{
  "hidden_size": 256,
  "norm_eps": 1e-05,
  "decay_shape": "linear",
  "batch_tokens": 32768
}
Each number is 128 + 32 x the weight over the matrix's rms, rounded and kept within 0 to 255. Layers, rows and columns count from 0. Numbers have three digits each.

# v: layer 7 attention value, 256x256, rms 0.0698, rows 4-16, columns 0-255
# o: layer 7 attention output (transposed), 256x256, rms 0.0697, rows 4-15, columns 0-255
v4:128117136166149179105123148140158113098134102135130117156108172141136110121122101171167113118128162121091159143137120184164151123171118133159152117147128076105096104092151155094123166123106115130143164162143138083110152135149167155112116140179110116098105127145076147181107152157199094138131145130132107135066117162114091144179111134166092112017083112127113142127164106148109108096114155142119121107154138059142076144093158152096136146141144173125080103127094137176100166203117162105106187132092095183133107120103145079131137161150112134073114110134081110121147105144150086158124142118117137152119136140116159114140141165136089173133137175054088093114117085190140088183146161156124139115153071085142126121166146130143169117136166111135132094123107176133089119146164121
o4:133191135151146194168099152120128145127152150140065169109109110094092154114098099197131160146108084114109127124150106133076141082151107102131049094145130121111137095185163103175153124177112156135173123110174029124196120138064117102133125164085151131116179092113155129120148121176082141159152116088102152146141127094145159146099119141123134144167149113123121142143134126154100155137155133067125123093153098104102131123115117101090110145176135117106149101121102149110127159128107082105132103143146174124116153075114133132129131070085127142114102134137141180160112107150123101102126152157181109079156159088122153134114154148170119091098137081173121127176130145151090133128187116182123206146172135136197064140188131164109070173150153121109151145112183179067207148143097163
v5:166104107101139089138143107094137128122126112122119118139089138106111140099107091085135088110114145152158111095169125130123125131143193164086158152151129185129102138185087127150150174168115125135130165118134120087120092155130151094124127093140131171135096158076201172116079119145079144154061107121109157118123103101141105148126142124072149105063131148130109128133107116124125090119111128092112147131136097110119186063162101122080103136143125093104095171093143156106090148132152084110146111136176099128134139223144147148107156086148126145136092195178129181087148132153126142138134127130081115135116115117148133100093114163074172148124168092144129112124100194057155173216122101131138062158116141112158117114095131132094108156139125105159180107152129155145155127169133120
o5:141090152142135089107152140105135126144064184187125116171145130143114109161116146101130180117150082130157113111084137137168158087129091094121169113137086122163096098149152148125194142140148136108165077171133146118083116185197114142103135136197102090120143142151185148151170127123124137115069184126114098129107181112148109107112109152194122120121117186128134064159146105169144138103128153163140165132137160155118127122172135160190170109094128116164154118111148140125187132128139144101116072138171147132088161133081165094077113173158092157121131154137092090137125132150112122115091160149125147104128100165112074085086163078127090065155123128147152132151120134105144111085126141162175130144149176107115134127125099148172076111127119056118108147152114101187143112147150084
v6:130100141170145143084140130107100120107135166145110157091157130085112087168114153117130133169120110145135139093136130156106112116128114112117089144145084122075140115179171124194079103152097089165120127157135098163104081162158098128157113094094122156112141147171141138101154132158144153150138137124161111173216087185163146084143146103115149106147162137151107134117125127165086097072116141123147172131125125090080143089151085079100143112124132087109137135157102146088123145109089138157180159167145094170092102122124133183125191126115172184181099153163101135101167186141162083112086121103143101145103133105115163126110160111136120095109134122072112119157159137098117119112126103157131148134099126111134158138151135136144144118198119132132126122122165107118171103096102121
o6:170142116150122103143132156148095127146150114152161171101101123157145148163148159142085098123155136111148109131123141127141133086163171115079132102064118108125135143099116133104105117141167196072137133156128130115136122129105128195112098104113143074153123088168125165158166133114180085104092121110090103105135224135177095181170093107155118184137123128115095143133149120134139111148137095114154086098142107140136136137166093173105130130091103145099154147102123128152137209105079145123100079118093106132178124082061179139105111152107184119120122061128113057123115091159114118141115136126110107106106160158073113109101134168155116141143133154145172153157152153143122150175104158137095134125141126078091105106088088122112164113145133140075124151134126130136132157099111069
v7:135160135070152095162069105144117142144166135112158118160131121112153174162139151099148151176107130228088075157126168120088127118128131120104103126150123170121106115167137126163143109135131135131116125142136099152136107122111076130125149127096166186160174112156191081102173104152098125119131099133105089159154147098138131119124141088132140131171156092105133125103114155133102121126121122116113107092134116161139171122128116102109123141137124161136161152111141185097087115153093073098165147132188174076113121095101094134121111100100152143166135182108151108115133079118118152077134107126099098120131133122143108124090079054129156096114126073102125153121132172109115151093132136116131110092118141081138153165166115110149078160142136151137191142106158131120150163137085108
o7:147120121112097104160129084116108113167101141119122116152128173106157181185096135073150131119144129134131102162128134168214158165088177162120170150128126126151148141096132192107171138134145131139084122127138111137118044082155165213107149134152165150129141126116123156131116082138171137106063136234117086108117131188144069151152156113147123160061117107081138100123162136113121169157094104137129130158108141176151125098125159158122123152113118169140125123143137163120107103144162143138117124153118120177144156102112061142104119141141091148098124116126111087133103152109147137126119108100116127120146117168063126121148113189123102131097091187138118123136135167106108119122100187144124099131162102118103175128151099139153155103108115148161106109153073170147106093136178111
v8:141115159116147124118116097119122212118136094132129128119131142079145104154102139121124150137138092093146086048111134126128114119151075088144121125129130186120112119109179148133131161137144150091121145125132132133086119137090102137096136127182134124095114115129135156185148074158138130138132150138166082143048147125106194118149133107150124117129180151108122130118086115126114128124139138133101117109139141103103157121141096081164128133107093122098101110113135105132117128120124133128121164103175157126081114145141149114116144078145100110133157153127132099106087131111107121146106138135144141153149198135140088187123071126099103117129151125087137157136132105117120169105117121169113132167113108135147097124178135145118131144189114158155177117089177113124146188163152129
o8:130138113129157095155158157133162149164109150149085167139135169151099140132116083118126135153149088144131143134128137146150164202139127163148129131141129178143089156145105141092117123131112163111124111108153111087148123153156126143072162164159113148114113136115091174175139168127161141114140165192139086094113148171137086156147145108135135117135118140138154125134163132085105127161159072126148119178108149153160121092117126130112106143170131117155143108170157160163072100121130124099091117103179101177107130117141063146117132095121128099106150129126140134153127104125111110142142074144139133119178132185180105089141105085150134151174126136154137102112143105156102107117146141193109154117113078102144102108145142129108151103128130116175129140099128136101151137114135130
v9:160142135097143095143118134097122168111149143099164088135134096161158146141122108141133156175118139127085080109174174110106107120132122107097109155143129138143123095125128109183145149106134120118124142100141128131141133120112132117154175132110144120125111146135162106102144090136094107153163134132131142152174122082129128093128157125173126120157151113127128149090117139128107132098142128117167125132144110186105144127135085105097139172178141114120157125134122150110161107139129129141166125158156168153126152107162141148109109111167131123150137072120126132103139135094146153114126135122131123121158138136125120136103096110089171103129135182195102152135145118098145176159157096116174127113155123139145120137160098110121080132151112107133140108111162158139175126114092136
o9:110117102147110104124169123079095132121107169133123118128112122172143213149097126126166115089115143172117190167105112095191124100077135155099140134153072133161125161101098161139117164185183097150129165149149138119113151166110179148069162127134138116120115140084108141133133150098168168156088116165148134152099127148122150181115132057131143106107173142097123143131132127127114133144093121158147068133085174134107132099119158111119120149141137129132125118106145093147104108149103149187132137156138129115144110115140120167095159130092139125106112148097108122143124126179100111138102107090108167141102104101115102153146134153158146181078111112115130156101124158118097136139127170172135128183099118141101164124096109147175163095128075128080105135154116138121117106141147094
v10:148149117113116118140127129138199173131120057114123166110092138188127128129168139092158105080151141093162144094097142109119130132091151099114162149130143122125142109211150081171152068144149172136148109117161116164129088126132084141108139073136133110085119080108175130124108118175120152159089128139136138088137096095094093129118118154152123115146113082121112157112112143160175157119133174127136120147202163179117104107182165112095118135121149166134124132111117133096113108115138097162132103104137161166117164213173143084118113081110130094083155126136116115136135064130125136094156133145042149109132125130135166162119185156139148130134151104154116142148147085110098100148133094116122127192155090135141060107167154141088119160117135135130154129085099142146182165134148140
o10:121100089115116119137077146126128140160062122227149108146105129139096157155138093071149166125150117102117164123181112116134058166113149163107151117139096167117112125115109079160141127106144112141080080152099126098138131202093096110093158154173120139122101152105138074112156111094128156082120190152154122150139149138103114128092170153110117108113170070122134134153143105044111116131131110089130156107083175126116161127168157117162063119132148171137144106216144187137165125151136118111145115103126138151102151094125140148057170211102119070163149101099145127100153162129176150072141120158120130107143129161164131110133141061106153104144111158134143117133066157103119076104104114143153113110153108130128161115180144136138103206107111133139147109093151120124116106117139127
v11:124137158121188189103155069124123172130111113136133186097106130142151078124128138151118178095187098152068188109113110064108163122162112162141186133111066114124085102121141165136171142102119136167118141137146181137149153100135165064129129123091115190156095139130085117138115134190169155138151140131135123109122094170121104120130116168165119158136101071133136129132134147122070137128095151139087148160175123117114067103131110154129118096122094165143117101154096163156169111152118104168177113126146125215151113085136167108130083146160158167099133121084117095139143098122163151143141094109095093154102151076142165101162107146057142126166132120108130095143119159114160048156148146130108088153106154117131138108154122116137089138109103160138198132144123115157076072151109122
o11:164113110180111127175086130120112126140142168172102167143129104111105148119145129141107127185114130136117116131157115123153088054121142162105063183098108114162147129192151142135123078137091201151138099105168095114219129173129083129124145201107139103111111171094152142135091121113069104128106173124166128130164135133177135180181159160153107123111135118111211136087102116139114168127145093125157145104133144137121126089141141123133108114141103144082108114097141128080128171152133170067139115152193157084134121112114113117170122126152154109168172106148103146177135155078070128075137151091115126102147122120086139138092111156137160142101139072096150138124113141111095120147144084112140126169180109100121143118169126153141115128147189178127121145144124195119132097093080095
v12:148147139132162136075143074167186113129167109158106102155124134086107136105151124136160096100146134104170129158118132131124124127118171145136152082149132127088126125150107165117139122092134117107128079135134103111114099152130111123115091148127119156165161190145091155121121146136138097166102144109095118137125114123145115136140121132073126118090128102177128149119118100140159112124132127139102107146126139096118126120104150136157108127151144119112171181094113139112151135126150198162124174136110128124146106154090122128161118125115092172150110112149105129134092146110137106121150115132141109116136154132119158098146143162179121133133086112076152111117150139118151121150113121161061135132127129122129143150139154118129115084080118146117126088098098139134144146110137132
o12:162165167146120145133091117124129111095134148130153116142103139145116079132107102123131160141125118108136102109140148132086107083146126121147124123091162123103107146163141139094141142119116121095158107099132135134120110139105079145175139132097145147094126092129139148108154105174117119085134160090094105144144133135136097093224098174144129148120135107108150178154102146129103104144146155092132176127156086137131090172156136161109151121136120138138144165146114145137160162127137129090142090134139140124126148087138101098089105098137125145105110110160134155105100105141104132105145158166133107100101138115143091116093150093141131072131170164201172145120108171146159110135122104123145121137125150103119130114123125094093116177140157135139138139111105182128136146142130121
v13:096147105119151110150095130093087147133093156115145145125138116146131105119113137155156128197103130085059096142132114135130147124125150139131154133096166178145151107106138104129153132092177150139163112144134140105122139141091109132148152153114157139121135133101159145072139128145136121129144090117124125132166153115127191138106120112112096123155133099109136122129075162070100137125124082104156130140143120177126136171152163151074116102148135114104140126138068126116091154090146143091156069108121178129166200131156181160114108136160128081106123062161099058176111130137143173147173156111107152143116144142151090132094121107064093118137116184162123147139100195126103128205155164132180138155163086139150123129089105137100086178135141111117122175126161125151149150144077109
o13:147139130154163077095122127081124146146166159111107103134150145124148154132126177142087095122092170109128188116145078151151112153144130141107136133198102119165120113073151139139124159092191091132126134125123154166177075151171115157125152136193090098151084118122152133118139132089139137124135171176180119126160111071107144110073155066123132086132147156113087132113135088084082131114098157213115092135067132070114139073106197101086110117101133147111078085128110074192138130088097114170150139148154073142108118153118125137154123139116160116166109160122139148101133138112085163145143115067162133110178173130104088197124124143137153121101091085092143114124140138103135131146121176155132111094059080117132143153129113120128125096150086148126161107150087134139116070125071128
v14:101095093117132125183106160125145130142071110144124149148114136140124135136152131122163091154144161112136184083129133126139140140171100094151191141100089161125129148138131083137125102155169168167106146124117136133130119131109135174099115101131154152098094139078150177118097099121140086132160124126164084150142067108111151119160147137154116164156112098117106141178168125112145138110121142133133102087182148110149098192122126137090111072094159130134111078118105143108114139108158072074162112093130120150067131147167137122082154107153131135113121181147125132105085106184137143152067152104091103150134120110122141136108143118080130118100143137162106128133134064130079123094138128137094127195120119122135116097169115142163146122185131155152170133127109106145123163139126109
o14:112103127135130117165086160071124156191096101152121188162098132113124149156113137123134126117152156114103149149160085137143135212174171136081132127143129099094122126105093090147095141096084165146136114152108087130117109109179120123086129107182100093100107134113145115142104165101074122110123153158122101082162122131105075104088168152099119097146129157134124164128146106100155162094120099093121102156099138144128164103139179112149113129118140148126136098152114152101067154094161111109099107132128060150101132091134143126124144163114133159153206147106130140138163164106177115114116087165126100092180171118143185130116114120118148130133096117117089136143104141135149099145112161112152149083185096100164143132159134156148075139137129110155093124141135137074116073133089097
v15:143101117110105106169104185132089141114097120140100138064128131088137100129113090119091139172131138165174122085132165160116103128147096091100077194101167137115134145139136083148141157193082106163161172114102135167104110148118147174127142090125140116097140107095176090145123124174086148109111127131150140152154112088130125108121138130137133111146194171097106106129154193133095100146144097135114165117156104077125139160154093133104125097138115080133136100130163140089157098135135087161120125134164098156073166106173131101101166095120150121141107156101128155129083108113139127141114177130130152112157099110136089168085119119090148109129159103172093170147073157091110199097117076109157137157105163134108095137096110151127151138156121114154154139131151103115148124131123133
o15:126052104104125086104123172126122149173135139172102163132120142121086144099200150132139086098171117158164157129080131136145168166160165134106149096146133135133117133102108157128062131120134137148106160182111121122094129117191127147053101088142130105211161161124152135148132157090153110105104095184140103102119136134134118132101165123149123119128145165138106088133131088124174139115172151167115096141119180172128120109103121111133186144127151116155127114095153114118122111166134112131099143083118082105086127130124143163141166143120184129107187137108075093107147144147163126180080103145090187129160112140167115123148169171110107175131083158089137124121155116140115140132082152127079128141107106108104101151086117114195160083102094070119110130150126091125132112112147112
v16:114095089094146116078080124096095116095158154143122120132100128114131110102088131108127133118071145109111085105145119141117119122125136126122129125085129116138110148101139149150149160142086102096163166181106125093099136127113073115087124096148090125079119132090146086134140130154130169151067122137103162083103154075139180143131144131083114085134136154103182051157140137128087104175128076098093168123120117112152191096128157136107121174139104149107042157102174134132115151128133164078131116099139138041127152146109144072065111097126105104146121145083104097204138078149087108148126144153116175106113107133146013124099120079141053136100148113159111113094094204102126161124148123109188144149149172122145078136073118125104134176155151092097163151153123117092059109128120106